{"n_layer": 9, "d_model": 384, "n_head": 6, "n_kv_head": 6, "head_dim": 64, "d_mlp": 1536, "vocab_size": 8192, "activation": "gelu", "norm": "layernorm", "norm_place": "pre", "norm_eps": 1e-06, "positions": "learned", "qk_norm": false, "attn_scale": 0.125, "bias": "none", "tie_embeddings": true, "parallel_block": false, "init": "normal", "init_std_qkv": 0.0234, "init_std_o": 0.0055, "init_std_up": 0.0234, "init_std_down": 0.0055, "optimizer": "soap_variant", "lr": 0.00511, "lr_mult_up": 0.603, "beta1": 0.95, "beta2": 0.95, "lr_head": 0.00541, "grad_clip": 1.0, "warmup_steps": 200, "schedule": "wsd", "decay_fraction": 0.567, "decay_shape": "linear", "final_lr_fraction": 0.0, "batch_tokens": 65536, "seq_len": 256, "doc_mask": true, "train_tokens": 402700000, "steps": 6145, "dataset": "wikipedia_en"}
Each number is 128 + 24 x the weight over its row's rms, rounded and kept within 0 to 255. Layers, rows and columns count from 0. The size above them is the row's rms in percent of the matrix's.

# layer 6 attention key, 384x384, rms 0.172, rows 366-372, columns 96-191
size [ 99  98  99 100  96 102  98]
[[ 79 133 130 126 100 151 131 135 126 139 169 122 117 116 183 152 131 110 142 135 147 119 103 109 140 143 132 156 154 158 160 126  93 143 116 133 170  89  74 152 189 106 122 129 125 143 129 108 109 123 112 120 145 147 162 122 130 144 118  99 134 168  76 137  60 158 139 136 121  85 108 147 121 127 105 138 112  98 150 164 153  86 149 136  87  86 133 105 165 177 161 114 137 143 128 131]
 [105  69 153 102 136  87 145 126 101 122  94 121 138 113 100 157 129 127 159 138 179  86 133 128 104 155 134 118 150 177 174 160 177  98 135 165 138 140 117  78 103 100 128 128 124 127 163 183 119 104 131 142 158 156 114 176 116 132 146 103 135 170 145  99 111 143 102 152 130 154 110 138 104 123 144  91 126 161  96 121  95  88 165  94 100 148  74 113 128  84  82 128 158 145 110 120]
 [115 114 159 164 124 110 136 140 146 156 138 173 139 127 109 165 149 149  95 131 120 115 116 164 149 105 139 125 111  93 165 174 137 154 130 136 159  89  98 151  94  98 130  90 102 147 100 101 139 127 116 117 122 131 138 155  86 165 109 116 112 148 144 220 100  91 141 142 131 122 154 134 130 105 143 185  61 137 113 164 172 122 105 142 120 135 132 120 123 137  88 111 105 141 168 129]
 [130 162 145 122 105 102 158 110 125  93 122 113 111 150 121 123 134 114  95 176 129 146 179  73  99 115 140 169 132  93 111 101 118 139 124 105 133 119 101 139 146  89 107 149 132 156 136 154 124 105 130 158 132 133  78 140 157 171 126 142 108 102 142  95 116 132 143 125 116 115 140 143 136 191 145  97 107 134 119  95 144  82 127 142 138 147 101 102  98 126 167 127  87 160 103 133]
 [132 147 105  94 130 126  83 116 111  74 132 131 150 123 134 122 143 137 178 118 115 135 140 125 111 109 150 117 119 121 104 162 137 102 126 162  93 145 167 137 102 121 159 108 155 165 106 112 133  96  69 136 138 130 119 147 169 111 126 173 124 159 131 114 140 147  97 119 130 131 160 122 113 155 113 138 122 132 114 111 124 139 122 102 130  91 143 134 123 129 105 108 158 145 144 120]
 [ 57 126 135 137 119 156 122 146 164 143  92  94  98 159 106 142 159 154 147 114 159 135 148 139 160 170 150 163 152 148 166 105 145 116 164 164 144 170 153 164 120  97 152 127 131 131 143 167 130 155 114 157 132 138 140 101 109  96 138 146 153  81 152 161 173 135 133  83 108 113 116 123 122 114 132 109 157 119 133 144 130 136 124 133 148 107 137 153 128 130 126  96 131 154  97 116]
 [127 117 138 140 141 165 111 134  95 150 107 106  96  81 147  91 169 114 124 106  95 105 148 109 115 120  96  84 115 127 106 111  93 160 100 146 118  98 165  94 142 140 149 141 125 143 158 132 120 130 137 106 154 131 110 145 125  98 117 154 130 122  71 126 168 128 154 146 162  98 105 138  91 118 106 106 125  88 156 129 152 116 117 123 144 129 121 127 131 150 137 150 151 144 172 113]]
# layer 6 attention query, 384x384, rms 0.169, rows 367-373, columns 96-191
size [103  98 104 100  96 104  97]
[[144 108 143 113 116 114  66 156 131  86 130 100 143 126 116 182 139 172  80 150 157  93 122 137 137 114 122  71 115 147 173 173 173 112 123 146 146  96 144 120  23 126 169 105 138 120 133 149 135 119 105 131 138 109 107 129 105 127 151 138  89 143 104 128 149 137 164 112 120 140 137 120 144 116 177 109 133 161 129 114 150 138 129 108 161 121 119 154 112 140  87 159 173 142 126 135]
 [129 102 118  90 127 113  92 172 130 127 114 137 137 146 124  83 100 150 101 150 184 136 109  82 148 100 135 121  80 132 114 154 116 146 115 103 153 113  87 191 130 104 116 127 158 113  90 128 169 145  94 113 168 125 127  95 112 143 126 114 101 106 114 103 101 101 129 116 121 119 170 145  82  99 117  99  86 150 134 158  99 105 138 123  74 203 191 154 109  83 127 152 132 125 151 106]
 [134 107 160 157 157  80 137 116 132 112 110 130 119 116 146 116 112 133 127 127 130 117 105 128 101 124 123 198 106 161 135 111 143 142 124 106 141 104  83 150 153 118 160 131  96 131 124 131 123 105 116 124 114 127 111 160 161 144 101 149  72 141 144 113 134 192 112 120 113 109 106 122 101  95 117 118 100 111 124  99 139 136 132 128 136 140 143 118 123 121 161 115  98 122  79 136]
 [141 131 151 120 117 124  80 178 132 123 105 139 159 129 111 162 150 131 153 142 137 109  48  95 117 137 153 119 120  96 105 152 150  81 138 135 100 104 172 104 102 115 161 127 135 114 145 129 109 126 138 145 124  95 122 171 132  92 101 149 146 118 133 116 168 115 201 132 143 133 115 161  93 130  95 141 115  75 117 115 123  99 143 115 123 102 148 104  97 135 122 108 161 202 122 124]
 [108 119 144 109 152 109  99 152 134 118 117 111 109 149 158 110 118 101 133 108 127  77 127 101 186 126 147 138 126 103 117 118 126 115 158 136 147 140 155 145 140 111 165 109 121 134 143 167 124 110 157 144 146 109 138  73 107 124 147 137 152 100 125 110 130 134 109 106 181  90 107 137 117 131 115 157  98 122 130 126 125 141 124 119 159  68 120 101 112  97  93  88 164 156  93 114]
 [167 168 120  88  96 120 121 136 131 157 121 103 125 127 127 136 164 118 147 136 107 118 114 130 171 117 136 107 115 153 109 117  99  94 110 129 131 166 192 109 138  91 145 126 120 119 163 111 141 154 139  98 115 130 147 112 115 101 106 126 151 131  81 141 164 111 120  94 119 138 146 108 129 125 109 105 120 130 117  85 136 138 121 148 167 129 168 104 121 106  42 139 144 137 126  88]
 [127 145 174 132 132 132 102 136 179  98 129 139  77 116 117 126  79 114 127 135 163 125 121 108 139 161 136 118 111  91 106 143 123 120 129 118  85 129 139 123 152 123 115 146 141 126 115 113 128 126 108 137  98 132 105 100 145 103 120 167 150  93 148 151  86 137 164 200 138 176  90  67 137 105 118 100  92 103 155 165 124 101 113 167 159 117 149 112 155 123 131 133 142 111  91  51]]